Weights of a small transformer language model.
Architecture: rotary positions, biases, untied embeddings, attention and MLP in parallel.
Each number is 128 + 24 x the weight over its row's rms, rounded and kept within 0 to 255. Layers, rows and columns count from 0. Numbers have three digits each. The size before them is the row's rms in percent of the matrix's.

# v: layer 11 attention value, 256x256, rms 0.0508, rows 74-95, columns 0-127
# o: layer 11 attention output (transposed), 256x256, rms 0.109, rows 74-95, columns 0-127
# q: layer 11 attention query, 256x256, rms 0.0358, rows 96-126, columns 0-127
# k: layer 11 attention key, 256x256, rms 0.0365, rows 96-125, columns 0-127
v74 084:086158086110133149108147148115133144117102132104089141085136111134101078136182158112105140096106154123110104150094115115122135157165150149097153119135136135115193130111149121107112121153112083111136108137137131103130159152151141164143121110173089068105125128120173123154115109080133127119108126114151116152126083123134127116109138098127142149129065137128138134136117156108127099169108
o74 084:107133116148166151121146151127129143120156149139128123144079146133163152126155167138136142099105103123141106088137105121170133103106141091118133127134120114127138124112152118125137146124120103162142088088140123111150111107141180096167149136121106111119123144153112143161157140110110186150128094097169117082167138121131172110137147087108122096085133175134131126126095133088154126159133
v75 092:125104107099146167116151187131179134104150133153130126129159148131091107067097107064162135100163090112099154117110122129139113116156181171107125098105168137153156107147124116121104101119107157112143173136144157100132161105143166137168128103144107121140133138143134138142137146123143199179092144078112093145138151162155106100122068141140126129138139105094125150140147103087087110121125
o75 090:154080106115126180153149179128125173109146146163142130120141190157124097114119127068144113079111111070094136116147144135140134124099118123115141140100152122119173116146137155081129130153131138106100139163082170113145123157120133142116079142134129125135119091125108118114154136122095178130099072105121114114131078117140102091138099103117099153141160137121130169106156109095125170144137
v76 084:121170093127134120117140112053108128116112124129083127128128123091148176098125147110156105138173144169122137144127131137131145152091160058144123133113136120152132116114127086172084120126115107090158090120119104135127130140164114143157171130109117134134121101141106131113164156144137096073135119181102131111120117142120110148124099156120111112153164129129134150144130092130155107092115
o76 090:118133153095096120157083119172108107128150127100071098147142147105130144123122151124090081114133136134114156139132112138167145112136112118117111122089163190150130162081114091180111140149104108140132113127123139157138139177148145105115114152129150098136135100157144164131128161115139104113143122132081127114097137178120136118123161130121092103106099111155112095170149108138102129095156
v77 088:129157124114104144143115082158121136079107164194142090124199115107111128151131156144115087124102134126108096101136135079137129105190149178142127141138080107178165145126110093153099138101101117112136105108127137140130155086082160128109122086143155134106102122165109104116108105120090110096105107071129136133076183131153136138109114154125117130136103088089122158126122133120143087106165
o77 091:101143106166104121097097115142142160149124148135140125119155107120114112127096106149164124145132110120097110159152081122155114153136106135111099145111126103099138128123175100104082123115181123132150136110160131143136150119115113132166144097136159122133112143149127109143093131115082137126100130104120123120111130101139150140143107141089102137146148136113091083115126097131131136103135
v78 090:169122136139102108100082128145189139101113118116106154139119103120107127166139130154159125084121142151117088141105149119138167094112133120099141143108095111120133122118153130110147149119138137138129065135146128121150095116176169136093136128164145147169116164118149119139151083149104150119149188140142119130153117111141104095080123141137112106126140115129162114095126135126185155145109
o78 089:151160132137096106132125167150166122118162142111104120106099123153121086161097148138136162151104092132140131125161155097140132116162117118135112156142102104118140130161115138186124154154096084126096091104121132119129097073132100106106152106123147130174133180121101184124146111145115119151153101124152191132116130102127113140097159195064147107106123141110139138092088105098124115137114
v79 089:112181159093118135149128150129141168135137158137139138145146152135110118145140133143128114099134114087119138107115137101142146136083167162159120154120100157165171090129115126126070126125099121131162144089142116139176097103128114110129124105147149142110152149153084117119103092112202153099129132119111173150090156164135075099145129138099139163141107102142128151115165150137124118121087
o79 094:174123158107145136116139120125156138129113105071159098176131137127127108117121127128149136129135165112120138113100148100122152124120124160071151109144112110148152084118155127089154121190136136143110118148133088113137142101168097126136118138135112105152147095137097094150088113150104166100097168102142175134095133145113142131125134130113143125126151139088133128120150117168132132121126
v80 082:121136103126088111130165160121146155125113100148136115102130114098144157110121098130147083098101153128105105145116148176101144085134179096135130160090138168142156138150122120128160100121172118163110123201121091134181127118121157145085138139137128137142112145123131109097135079126161075151108153111106098140102133113110153162143105087114103128177116148129123126151146133099095123163105
o80 086:102112124137115127129105125134115151049127122121149085131100134139097119172178152079131137117127143106146110108149112098089162141117190116137134113113147143083100136108164136108130119113169099137112105113142129121117107156097125122109120111069102141174106111136103123154114108115134083124121128123142125161138084112118075138147125139136138126145100097156112145116103123109118125150110
v81 084:100193123123093148093148130106108126169136086091095091112127141110126116121128126121141102118144105155149118129122172115117119137115154158127125135106152138064107161186126119098120132134090117120141151119117106149162134132079095101101127125158139124153172116158072097139139176097105159143108150107114136116179114128132152125187129179116124159112078114127130154103118105108120115132141
o81 087:169149088068104102064142175094122117112139114172140111173090129149143093149150102161148104137118107093137144102111116157138155095145134122126116175096076149108106130120157144142112094152113143099125124088129125130136102143152129141123117136184135120161125082134086136106161116123135150117134126119126098121168107141122129107112112128145148178140175140120127114092128159147104090080117
v82 084:116150132131162055149094132093180118104135142137153099099190106063110155101066124125128131090111148108110113095117083121112160180122162134135127108099128172142135102129098120174093134123108111169126106139161135110115138159150121113132125108096128135153126140160084101126145161148142145116092101135141108156148143079157108149126127134122117114106151102125119111087149141139122149119167
o82 087:104130132105138121097120098105123163125124166121172091150142121118126154082127106085150102129123126115107125134112161155120151168111164173146155089116145097162139161109090158077135108102144116167114152143141156108101155111177148117139109097133168151082120128145121124124135130121120159158129127153130135125104143142127106136097090132134133092117149093145087150096115139136084156080124
v83 087:123106116169172093182159150124156113123109150104107167153130119131123164118165162174152135087119135092170146139118140128099138100115097158109143151103152090130075127139167137119135129126112135167134137144106111132138143136143169149155138108168113166109082116180117095102081123128132096165158130109125145136140153141133119077148149086115139111130158174127108159171151143144124145147124
o83 083:113130116108170117158136140116161113147065115123152176087088165123092143115151160155117155108167121061117131123116121148162095138113094112130130142157136177107071132146105158143123117138101143104094093117112150145106156123161151125161138062165098164138100156164118118132110139137114112137116070103116111119126133092105112129106170088125160114151111109153145189134129120139146152145145
v84 085:105152120145148097145070121095120113137135118133168154114138103142117151092137098115100099164103162127136146082107123144096174180126116162144104125114177139145130089115122089091160125149131176119166089155085089113117147116129140144146120095165110113163119089136114137103123146097142155146107118116115148112091171124172148134174118164140168121148175136149132096132119125167140111086125
o84 089:109131115105092143115122115148102147107136191162132128103162121133089106118162134114129124120077125126103129123146092105099129147153087146091118107134110161099133149134094130127099157122113111135109134139117160126119121137138139111099195109107121168157137113092102186119115130117096140108118119117131151128117176177105102121146138111114142131100157141166107120122076120157133112073125
v85 089:122192138137144165121137107118140134170123149126128097165114093142134139155117152102124150116159118193136142169133134083150118109109085135191122115107091143112121109128166130098140133108125131140139102125120099153151078166122106160095115178134128100126145136116116144142117139072088099108157126143106156136128105134134163070062105142120121118120111118163124114137153147149116128132121
o85 092:113120104118154156161093134081149138185133146133082125178145084105127104125112128103130166157143120171127142144133083109156090117129155115164112139053123138155160132074142140115126146143115124149137133090130091138101114155110135117100134166121104128120156132114095102149129151131134129135156153168128127159152126131140107153082169117155114120125104114106132115136125110163123133120100
v86 081:113126125122137104153159166139147133138097142101130146133164100121127143136142070125172090110167154120137130094141140101122107086121114134131129180144125164134148134122127156127146100167122173141142132107134144135142144151154135126076095079161093147061139085138156157119090136151115078162150149137156120096131074112127142114090171129169112160123138124121129144143125126112153149117135
o86 087:123132152149139146132131141147159122127146132134151098138156131142113105162168110130138183137119143105110094172140133117082128126145150149105128126145119179129124137118143165089168150151116138129120090141151120088127105177109157094133127110113140148132131174174132096103136152097140098078105166104082133122093098144137110151157191117198128139098153181132105175105097099106147128143116
v87 082:134146153130130164141131088161117152102141141119145167156109137136118135119185127136150076146094174100144154135112155093102110129105141164137115123160154103159144110130136131139163131102129162104120140107115162133113136140104108118098081122158139087145093118146135091128088147105137132111077146117186100098113158136177137131112108113135159150117164120141084107114095105168124122115156
o87 089:100122096132103089081151114112146121083149133085104148097136104131098103123137157158124120150138185130139156141112121106123098149128109142098142147152116128148089121146152142110124112138130181114119135115123136109109186195099109140107086126132140146104090128146124146112151145132140139087111107130128137115100146087148137102145112111115180170116144118101151162151141089160161169145146
v88 091:138146105075110113080142114126101136157091122154124125121096110129127098126123086147150127159118153126114112150104164102113149107142156063074128117140142102145120114181120156092114146105163121131106084102134151091141129169120123108138133122113081112125166092159155157099125117147176154131124147144139120134142166160107125129122140114095152084167158133093165103140136114141123124108166
o88 094:095113108109093127161113121108097131088098163154102158142139102105104118122117133108118109130182154176119156112153142131123090093145156117069140126141087148127168119119102125154132107173115140117121096108146172150142140084136105099094165128154104125126149127069118121122150175098120104089095124111113146115176148143136109114121151145154120126135147127073148146138105140098146132135141
v89 087:143108163097117054118160128111153141119127095108111126164154129128111129140156160141098145119116146151137115137122086149104106132116139111112133137121151114077076100157143106129110169093145159169164133156124101134102109150142147127158136132121140149143130115135128124199139130151109146149143139146163092146129117143108159143078122164135125105115161127139102100126160119138150140155098
o89 093:155137146108132075168082181123159149116114139100101124149153134118097179119136120161124105155115127122149121154128132143139101130114132124132114186131122141089158129216107142156136139091089111108122155157141145131154112145097148146137118120090172070131147098151125125148146191135122141080132162162141111087150124164133125121125100129128153117146124137146146125133147108169114113153154
v90 090:137160122155125138157113141129123092110131126071093116132141137149130130110090154142092142139152138132102138170157121172118104147152135104126105155126098087127116151086104192122117135132145092125077122169099171093131107098161116154121155160143097104113162105116153080126147143158117086108130134111139121116134144119134153132142157080118113099136133148152116117142111147131158149136139
o90 095:149122115124155110161101119165140112118119118125110147087137123098152122168112117161117137179178148117131134162115116102121110115140166127080138143099130140146135090140110089160157134098091134141121129132126191179098101134145146143139103155156136118076090163127094110117142145116181091129139147106151106170094130135145127154115126141095141103097150142152160134089141134176126134161134
v91 090:134166139123160134140122132159119149131140138130144172129088123147144105136156160115137103163107090135143127140119174105132097120127141133126114105146122103106159138157080068192121085158102142127135118136056107127122094102094098088137104147088106142143164130159089104114137137131120110156144067124104144139126115140151144096127121103117143135090143147103134166097114145154184110126157
o91 088:116141129128093135141125129158099125102129139161144128079155136139139152137159135153114126121122116164132100141152133129179113148121159128122140158145110154135145103143108114141132125115144140133103164142099122070148137117130157124106138187136120157136135120115142096137155139153148115178115130099147099131076181126117161102169134124136142124111163086122114155175164151144151106126110
v92 086:097099111134081136139129182089112144128114174142107126142127093103128113136150118137117147113159105127149115088154136147166135135158121146141097136109120153143127118106180151121139121148125157142111173122178171143110112105165154150094131074115173104126145139114143125083145096097088145106151110101152143142157176154132100149139153118113139099112113139108098118127130119121116176149129
o92 093:103121121136118148119133115132134103151145137132131096130102130071158123161162106117133117127127097075126123135108101096164119147130103118128112135157166140155127132124158111108148115134095138166147093120143146092109122120131133141134167103142171090153128170118139143129139109118109117169139118104122132089157064117094112164145159149135112116102060135125080113065180131137086163163158
v93 090:118122143115089130127099118111107147102146113105189151113120160114138147109157125108110091136121093147137175158131141106124137126173116113145122131123095158154123108147122129073100124136139141145098104162079153096108095143095068124140118148119127133164106087154111133092133163135146125138161148096096143142133143169124139099110100111146131115080111136201142137158111155118156124129126
o93 093:122150086070109092110150117117166109060143147117097172130103090107138138099104125138137128154170096137140156174140127132130151166154150147147116103102151164129141138136104103133097134138115119106114158104144149106115150160129092117103173162119065124125088108127125121107143120118105140156116149099158126124129155144139138102107152150142131133116108140132158106110134104149127115129109
v94 092:104111111144077151105113156129137088140138160146171148145146167101151150143109152103143127153069123119135135091129147135120070130146147119134116073173129164157129160134113095123119088180133123118187114110112130178168148121106129077080122083141160105142159111143124125126120123148122126127127115102124137170178142142100092108134136178125138173122100101094145126118168116123145140119136
o94 093:123164156143144129113119097109087101124110145122161114112127177097115143158134088108141125132106113097153127134156147129126099161102149102105164117129092173158147169143140126128102114119110130128162169134104118080167135169095098133087133093147125148142137138136106107129126090126121174117110136124129124109133109134114123116124094154114131135122161142073129152078107093172139097136134
v95 088:146136125154122125172100199103115125119108103128156129107124161117098094143152136130105168143122146146164123147154152154124149108155129140103137099145134156114109132130116121128082179115160127140153154172129119175106115100122151157107169117134154131178143157140143168110113111098162134144123128117108135124139112142145117173137161124132148151117108147111130144114086145161162114128127
o95 091:148142124139151114126119154141099142141120080145160115138117109095143134099166105122131124132130142096142167150149163131136104109138086132161119113122148116139144142130080136081152108078119133206119114153115145106114113116150112142132152096141139124125122130116126141127095097096144108129136122100109163113125085134156125146103124121129150127118076156123146112113141165165085107141100
q96 059:172110140178193165096134120147144120147119139096136172115158123101119142104109136064114095121112119097129154157099125100132136120128117118132146134156123123158128127102124153120118137160121184109132108146135105123166130125144159151126162113120129087119151122115093142103138109104177099113123104094134062147107132161144141143117129113131122123138147161188159120127101170145103132133153
k96 062:104100075111145117141131153118136096125130111103146137135111185134142117128090098158139122108149121113129091104081106111174135156119183133134096126138103103131142147157140109145159171111119110150144155152115178151112092147120079122120118118168121146113111131167131145119118113117116132139120132147107168146109125124117108098064120121158089116144082129103137103134153125152128133116130
q97 065:151144139166098108162136101127130084101130101132110100145159111127129148114085121160127117148086121139122111106141160148141131094173161123116085074148113093112150126096170130152128123133140148147112084122128167148156163125126119077130153107108160128132114141109156148149144140098129108164101116137108181140135131169113160119096105100109135137152156116092149095097146135168151075083119
k97 058:159102131128130167083129139092105156134120168159114135128103151120155142113180103113133115147120132103139117115160105116104135150121127097122153135137125166120133164146083160147111135122101112148124103144140104119137164204149116146103088168103141141115137099148101119132113069171103135096116104104114117121087131129172083119166138164138133181107125139124090133172150133119037142139120
q98 060:160131139151136127118125147144138130116139047081151138105156166123124185095076093077136102132122144139151132102148110137125130127129115135119069110133146161145145139101134130139124174108100107118129125132159103167141167103139150126120100130121139124133113151134145134151140159155154129124101141116097130154155103178141173154115127086129128111125119155126150130069123150134115112075128
k98 070:149117095108105166106108088106168148120135154183142137112164161126151155075158144131139137121101149067141131112107124126146147118065151098113133136140159111106116129155107126122132077149128135158129120174108115100161143138122125150119106134126161145116106098152095130131138105095099132123124079143133131134115128096137105125124131124145161139184119100132075124145139109136088139104172
q99 064:128156143118066100171132146163136127150116117138145108158128122116158131121105117184102166126103164127148113135155124136167138136134152110134134074126112124091127131119139143115130128135160142101117136177121135145128079133094076091131112110101133144111136174126144130173120134124093103170105115143159145095116133132118125106065155173109128120162117097093153084120154072124163089131095
k99 055:125125138151146161081166124105146155140139109125112086084087112158098111172125142120134114107139116161101155137124133125095114108155092127097128119127103161142130145120133093148170097105111058132115146123131111145133088132114158125094108144159083103126128120093146146169168165116127164119135152123178164139178175140148156101104120127171148158088144138175124175166102161109148147117152
q100 062:142120135065089088144135132139117126144106119156162091182129104110162104125110127116098102054090160148158118103118112127174110118139108113137089079118148112135117142115113132160120147122129101160127175137146149141103126151110106129082107108088157145138113137090125143137132094156088106146097120102158180137125132144146166125104104118142140094132137100057109102167160093141160158110137
k100 055:106128131136113177182091139091128163166090130109111076126118134145128105114135081146157142136134138083102158111144159140124118128163148143097173113107096125119161138159147083113141110107144147100153172160102122178110091126116129187110101140156103127145144145114153133101126166120113120163153111147106116107166167101122102127121131140129159158102073119126132129116112131092139121128126
q101 077:094164135108086104142125158136119106135167163131129114140105123143158117149128100173097149134128158151161099151133125141171138115155123140134135112091127148119116123161128138106140131115188111087115182134123115127094102140116114119162106140110105179137149145154113126139108133151099091151125139117166133091159118115142090109105130175137130138140121096100161085120171113093175152122092
k101 072:164132115166160099155128112136135101144121126116103117119105129084135116202126119101097141068162110133125136119128141144093143157149134098098113147129126111157128140107169102134135181147150124131144100122122159123071111127115125141096135075125113107133145150094136158153154159114138140104122181168152139114137157129097168128108144137161115101104106142122122130127090121153138107160140
q102 071:125105145162155171100152117126141116123121100097116100094102134139095079112148130085141137137158124133091162113115098118136117121108115113110173151101138135168152148125174129100132144133107143150135082111154126143124135162128154138143155119145122108091084111170119110119150133124140149106144139136091090140120121117135120137154115099107095125144109153183175159114110132090139117144132
k102 077:143120094074142119096171089135139136172117154136134159142119194110131144140114150147141097108119133095104116102124126131107127110100125086157077120104116153078102127148100158142144128126110123121110133149169148126169134139158097106102109124083155145104108129106131136106119109171115148122085148130104177111141112155144131095140097135144176103124136126111063117146110160161077091113159
q103 067:177096134155152107093148117159115132125106113149127085139159143104134115105129156089148073106128109121109135100126139144085129112115144173107096138162154099115148127099129137131116108154096158130121101162119148125124132132137134147140160094174127086105129167080164117119130114108157147125133114117084143181109081132122136158152115086104114109067102139166131173097130130132144150166160
k103 061:125127111114111165129142116132125129114128141093172171109103157140165119129080136143101125158101149130110130114114126098159146140124107114134105108129164184108086134151115155135137078081135134141151091138082122114137113113117121125093096141123142148133122163141130102113155130138112107143142145149161117150131124141161132099126100138137136156124180120078089110115123141116094061075133
q104 071:119125079082131131128140137135146122149145069120119130139101150113130101123125106163145129124148097140159104095138125128141142130126136127109097117142140124144122142091094153166118153138102078144133169168106103096137134105147117112115127153117159116133179102074111134131125132158140144139082144137148211129141119112142164103136153125143151084100109105088108130129105151182124100097136
k104 070:100111137162168122136160128115138142155096126113154137112085080108146157149074104095144117125104129174080139138141135103096129140099083120145153126122124139159129118158161097116149148128122141120162136097132187121109126117105152140122143101116096118124121159141121164125133138124098099108168117105144117184135122134121101136134157130131110132092081111150094155099104087109173150144145
q105 090:112169100060104116134126162133154122168133125145162122150090129124151119145114101173108135113117149157196129131136135109154148105119098130121119107092144109143132122128097136150144116137142078122109205137140099135137113121143106143145117140095139156143155121130089153123132122164083117162106126118158136104143145115154134094130135163142137107128114081048127089152145107129166139135086
k105 080:139141136245160141164113104139121139116121115143093099082116123092120149139120121101137103143132117130098133117151113134100108157137141128103084132133124120144113186124153121180133144092103115136154097138129160120126121149088127152142127111121112122142115139098150129121128187085150094062111142118160121150157089141106140133127147136136112128170109149163088149124123134103120104102144
q106 088:134112143159169130115116125079104133111129120129110109092141139128115160118133124079161117149140136079092142164100108131115120145130123151112156159146133150131149133134134111089122125101131127171161086138152121147132146155136178159135140087147113117092101124157121120145154158096169158146180110101076099148110123137119102135137084121065112142142131154163138176123115126102109113108124
k106 071:145144125108070086133066067100143143112127138119132168156152101147126140104131093116126174103109152129105104151112141114180135113151121152116179135118131110130157123222106151134107118129117185097135145132125135123166101159099067142106109176123119127111158137127128156094132118145127126113159125134097120123146128122108146113151119163124142086180169098130132118148120137163119120095139
q107 069:147133106122127150131178102136127160159125107106123102166100132106148126099117110154111137145129080163133143134122151079120154117100132155113142126156113148129123109109123114171123169151111131117131160124094125076101108111122153120141101161136149140114163104076118122150117136133143128116111142140129174161125136150188168147146173123165120111083144113076118163129059148138126154097151
k107 072:099132082087144085113095145120125127159134091139150160145101115127147151169103115126132140141100148100115134110133151157098105097198090136116153127122111132100175160149157096112120145100130140124118162137113084109148130152133141137106131106141155130115122098114165112102144120124108109198151117125084130121140143113134151118132122157076159129117068122128146176096149088117143132161117
q108 088:151129154123091099116119165148130126116114134132123121083176125147150119147142111119124131132159175073137133144124090168138108152146132082127129124133147078109118117128135153091150109123145115139132128172153148169109110121133110153121206148114133126120095155160144141143140150113106135146148144119097089103127103178106089116146112131120090137203138160175135101126167124104145113136096
k108 105:150090146170144125112152162132171124126157179107136102095117167100116108144118156134129087147113091132110098136119131126102126154111164097157094115129137155107089148114119150136151091108155099168126059101151153133175127106111096108144135068097120122140117140136132148138106152104124157123130123111146141108129071144139106129096093086159112146095119126131120095121160149114107091141141
q109 105:104108143177116121112114112114072142095129119129078127111122128143108127090137142097137143162124146123057129172121138147102102114134115166128155139164110178141125133159112081144114157114123179116124095143129160155126124160128175129159130121162087147115096116127155104110121114121160112129175135114079108134139136150137121156139142116095121126156113153139146183129113124113120160106152
k109 081:115119162087087136165084134122165145122150179117143134111156097158084103117157115126117156113120135165138123164116139116191123129107117105139128167125164124141115108137101110106135108114153150146137116116174122168117129113132073119158135122110113096117156143160084130167137105135107137116140109110153111111117153125103150132094097099143125106123144134127173087168103135139110137135135
q110 109:157172126109131152121113105162114117110121098112115090087158140153126092156136116171093136106162143123171097161120141157106135138162089105148089121156140078121131147099127152126147158134130130139103155149129148133130144111125109118151178188153146104164147120132135099166103118146134131127131163127113154144143123144108136151135163122136108102165160145116146085155138176124121102132097
k110 092:127151139099050103138139134091186156153125147134118153152134110126147137116144145085151172133104120137120121121107156127146127100198109159152164145131117134147160112144116143110162112112097146137100178133184133119113151132162110119094076139121168149109120103120129161124156129132092116119137108149112142137163140117119110113123130136118144101103101145102157126138098110169118112121136
q111 114:125121096093120108130122133176124135105135096099100116089199153114131117167147119169146095127173168090160086122143138141135130131099126150120094108109166106134101119101142134149120135152127116143111150164133127146127126121134124127152180145157137131157145133134134115129129119099113122152141166133116174152114147129146120134121150104133106099139172101094125074127123191119092110125118
k111 124:181173132128148118122108120128093120087106097155124082117152158114144123135136168134106117126164129113129097096116145158119141128115137092133116145126109085133160121100124134151091116121130132137143147123075110135148141129143171131140130155136144117158180139128134096113124082150179158091112133143093111125124133121107161148119145128108119153182148156147107140144143202137130150123126
q112 125:146097123121179070113118111141123133127118068117096135136183133135163152115113141166111106128115140121127122126134108132149129113147114114144131106148108148109119168109107115130096158127148111160096123170167116149118122105156056133162115132094134089119121138140117138166123126118109167079131125113153172104115130122102110144121132139109094114116159156126072111144107124126098140135131
k112 111:148126124110130128118113148125113113088107120162130134141101068090136129127136081167077093129118139100166138111140139120136134095152092140104138136117147075092130106125116131175126111110149130154155184156112090135104120126137123132141131174137174102134141117124144152122135105122122100127137145137145135108100118117120151137126126113105150105125158076127136112090119101155088146154100
q113 118:121120101144121147142187135119125097169094143138157150138160193143098101131135118119156149103088130139094119134125103145098160152121126117142121057147123137101160124099112168128122136128143129129124104171107131145158136127131109100106121146116135146146156135074153102118133136140154145106125118133162164150169151121143150133146134144177108096131136158140132109160097138139157097091153
k113 122:120060131122135132133150127114087167115072142154117104124187137093142124106133153154155143146123117143118119113150135135097146107155125135127142117147097126108133143120105133124123163112101147153118129168167148119119130082145138131133099159141133130117164114060125091154129136134130161128111157111131139126152123129110145138158139139151098141163174168134076109132112133079115075128138
q114 134:132179147139160125112145094184091145103097115123072124182117142116135151117148097133126145164104131133136098158121123138091161109178127104163133137168090134096117132136119120117129159094133119141078121145104180145127147133170119144148110120169103113140115113120117138109144117121135119106118147142159138110158138167186139132148129124169132131137136186131115148085109106149123101101119
k114 118:135161149133119106078174123152117122102081124127117157167149169117109157114134151168123112180131117102092078122152111153138158132127147127162145119158088158096156161105115104137111159126128147153089168132117153135128122155171129145140128126179144133110121146138145129104130139118158112140109138165156142103117103168169116109150146133140128151113126131117107138097137128173147115104141
q115 112:177112134135142141129158128120111119092143113113113126102137130140142096122141165144104113145138091159103153138126134096118151073133090146144134164119109130153106125172132149128131124089077112119111121099165118122088101132130114130122102179123073153092180121193111139178121139139124128125157122132103094173155128153153084121112130099144130117122149154116136141142095188099135109115117
k115 116:147151135113161110118178174162107087132185154118117084139154152146142112141158166120165138149131120139148118123113125149146168090130126149140119138137123132141096156127153146115144166144087119146108115158156166140115142109098139107136114160108093132136141095117122112139150133116166126104129154112132125179154100151159087125137165141139136131127158174168104166095122141110119115117115
q116 120:142134112144160098147118145111114130168170139140117140137130171126153110128116169091123095093136099179089118062095114153140160142133142132130168151122131149128168158092110156101103165138167129120136150141124138118125137135159124125138088149119152138114120135133134102128107149111136182095165135143159065160130125120167170158117121110131142110155102134115089115129158095121139116106112
k116 111:101071124143162118105142144097131122146130130140122141150118095119140160095114124098164115145121120170122144091118116142103117153101121175180120162130136117146128136141121153145106143096092144105146126107148139111136147090151117109136082132118138129091136117122122108121114132159132130141105122128144088133148119144144140055068176088101106159119084147123102140139124150145129154157138
q117 127:083153129138112170137153176136114081149162136126149126135133160142137144151127133125125096151135152185160126131122130093093167160119126111099096137123171155136084118140118173122161140125082149129100111173144128126093111156090095122147120118080108114105146163124107111161126115114127106133132127142152118134119136165108097125108143115144140106109159153162181089149146100118145176114124
k117 123:076149124150100151144133158179115100118167131117138128111160140130164119128117147096115108097151125161161125095144133094105185133171122140083145140117152146158109133137120161117141135131109158133130158165110121131068118131108141133109107126116134154111152111129138117143159134100079105100169122170151104139121140174101132146095143121119130135128129125144126110133122128107180086101077
q118 124:096129135099131103117143154116129146077125140098135133142125143089083132110132074135124157165137117121111165131149131163180156116121137092141162136096105119066112144185111133138156094154149168108118111132126098096148116154120109130151130104116115115112160134120146144124167124122138142185081132140130094163104114132152140095103160114135116104158104156168130122117120107131125120101170
k118 116:109112107072123118141094126124117143120119098072124164161147109138061109139115129144133163128117127149098137129173133116135141119123063095102157128131126101126121118155103132105093141162146145138128136129120122101147143127172142129163130089124137140088139160105103124146171143138121152139115120122167128124128121111120130109079147106134140133167103127128157170126101128120137120128137
q119 119:123168125136139125099136139160153136130178127114154094125139127129121094114150145109150131131130086106139104129105118143106166158106108141170056106127152107149103125093155121108127140148120094152129182116133169148135142153123076130142146086124126113130119119130130112107129130108087155153111131116138127128100141162178078111132163105125142133146110153108127173137143134155097097122135
k119 116:139167149118136098107143149098136117132158109143123101115098148112141102093130170118158129138121095082119124091141087125128172133156134147134080142165105125151145181105143119137111113143122116094143154089131145120109177168101126149152155097104135136148128094111153141111107138138118142146132115107147131134134135125148127144133142122130144148146104139144106148098133080153134126139142
q120 125:112105119137074135151148148126135137081115165162155182079169142126154100131118119132115111119127138112137124123131133121086176175169121095109146104095104112119122122161123143109128101148112134090095126128125152111139079164129122140044156155114086119148137070144137166130140150127122134138117097102108117111103166171122122117121101109133123191108168130102137124124096131094129095110115
k120 118:115116115090067138148131147143136094106119144144164119161158138152099091149140114152123132126110164126143144136139126124175142166110137130090153156128142113114103104158127180116113073162145177100091120110099128089125128139091123110108149123117114154141165102131116107146133128103092150103107105136104102111119135123142108121108115134096154168112146117161097128108108136140153119112147
q121 119:139111114110149119128115178119187116129144114122089133144139076093154131118113127108148115125113118151123120148140125128098142107117200132120124101102110129122122126117134136139148088136095111132137114144138129161137126109120111094056129136168146113141135109113167114119177195120140151114166158121141159120188093150105127113103106100140102103122111183152078136095154153130147139142154
k121 115:102122149118121155158133155127135136144112089150130164171124119138143143121144130101133153147133102150176145149158140140105127102109171128098138121122124112133147122146127157130104079098111103117112094130075127149102152163161125095105119162110140121144095071123084101122145154147141137153118173117162151131147146163111131165142079129156137127139112159181110153085090128151118130110114
q122 123:133082151095123122112124096138131191136134174089114148098154095130122157130090165094132123145145160159143136127105105127132121105133124110123163124131144093164091123137119128136158122091164112144115084096162106154134137084141168090129157162091153091051127150099126137146126145137104152161136170116080101133132122111119132135124115119130147114149117103136122129168200122103099089161133
k122 114:124117161133136108151115117069107147139147142134146162120137102143133135137131158124109146158144126184138139137123126131146123100109117131126124119122144114178150149101125121134147141115164137107177099096148090134160111089105142133123184100119138068079151154163140134139129133135167170144127130115095140142118159087109118164142083126119155084097083107144117097145102097081132098140141
q123 122:129142117087136172167105142128148121138131094122149175146106105127153139145141097136093157092136113133188121142116138109141119118122111101112126136145114110123107135109129139087147116088075106120106101167109114114126117172079161121112178137100145157096147164098105086145145074141172165134127128133130177157097139124120158152184155144094156139119158128139163104094143163106125146137110
k123 118:133123133132124186143109113130120108147132111149156143112134116136124105158138101160146182131168098111110117133138137133122130112122104081129120118157097140153162107129136101112156127128075145169108137114149141115089110132095131149104186151136122150073132200101081110161130094102163131172158130103096146138117087112107127163127171128115143123100150133148116104143140133094132115152089
q124 129:126150129151156087080165115129133088097161157120180091143122110109158088159114126140155119082062115095117130099081134128106166122139130128131122158141119154092120137117122123163132138162110088119162092107130140120143120088129121113118113091123137102152194110113124127089120105163129105099146053130117109133110142092152176106111131129118133100106086118087141114140143115114178144131161
k124 123:129102134156127144120165103138132089119135131111164119096139175118136083138152143142159126100108115102136155071093111149115158153118154111130106190149122159109120155126138114143116132147103162102144121112109150108146105110105136100183077135132128083137143099113127142071152142140124096162098095124082137145131120115128144132144082125130105100144079112128146127137140104143198145141121
q125 114:114145108150064153182121133096145153132107147166146087112096137170153145123140114107131153157154112143111148133137133169186108094163100184125149104079134129141152110114148117078121103141123131126109103182120127113122090064129130144103104110158081113128145085120118143124105124138142108155128180167137103133125138077123122129156125126133097127113142103141141144162154137115108158130139
k125 104:145113123107096115109126105100126104154092110138155088137108135113133108108134159112134119144145146104084129135143116138112104134098067177099128128151149108125117132116110128065150087125125119107085136122131097125115159089138115122168065131131110163097145093154138093165096097143110116130108152108106135172114161099119157127113130096105149148146099100132097160158156151139124124146152
q126 119:102109113135126107120085134146160105120134179125119121135136112120125144164092127122105113127108118174111116082143095125185106123156115106095122175142108141138124162095118106121148166192097155110130178113155128083124158126148136138105136188163125147122103115153117113158150134094110104126139142126136168155146068103139166120142129143096166131110149118130124129134103120130134105133149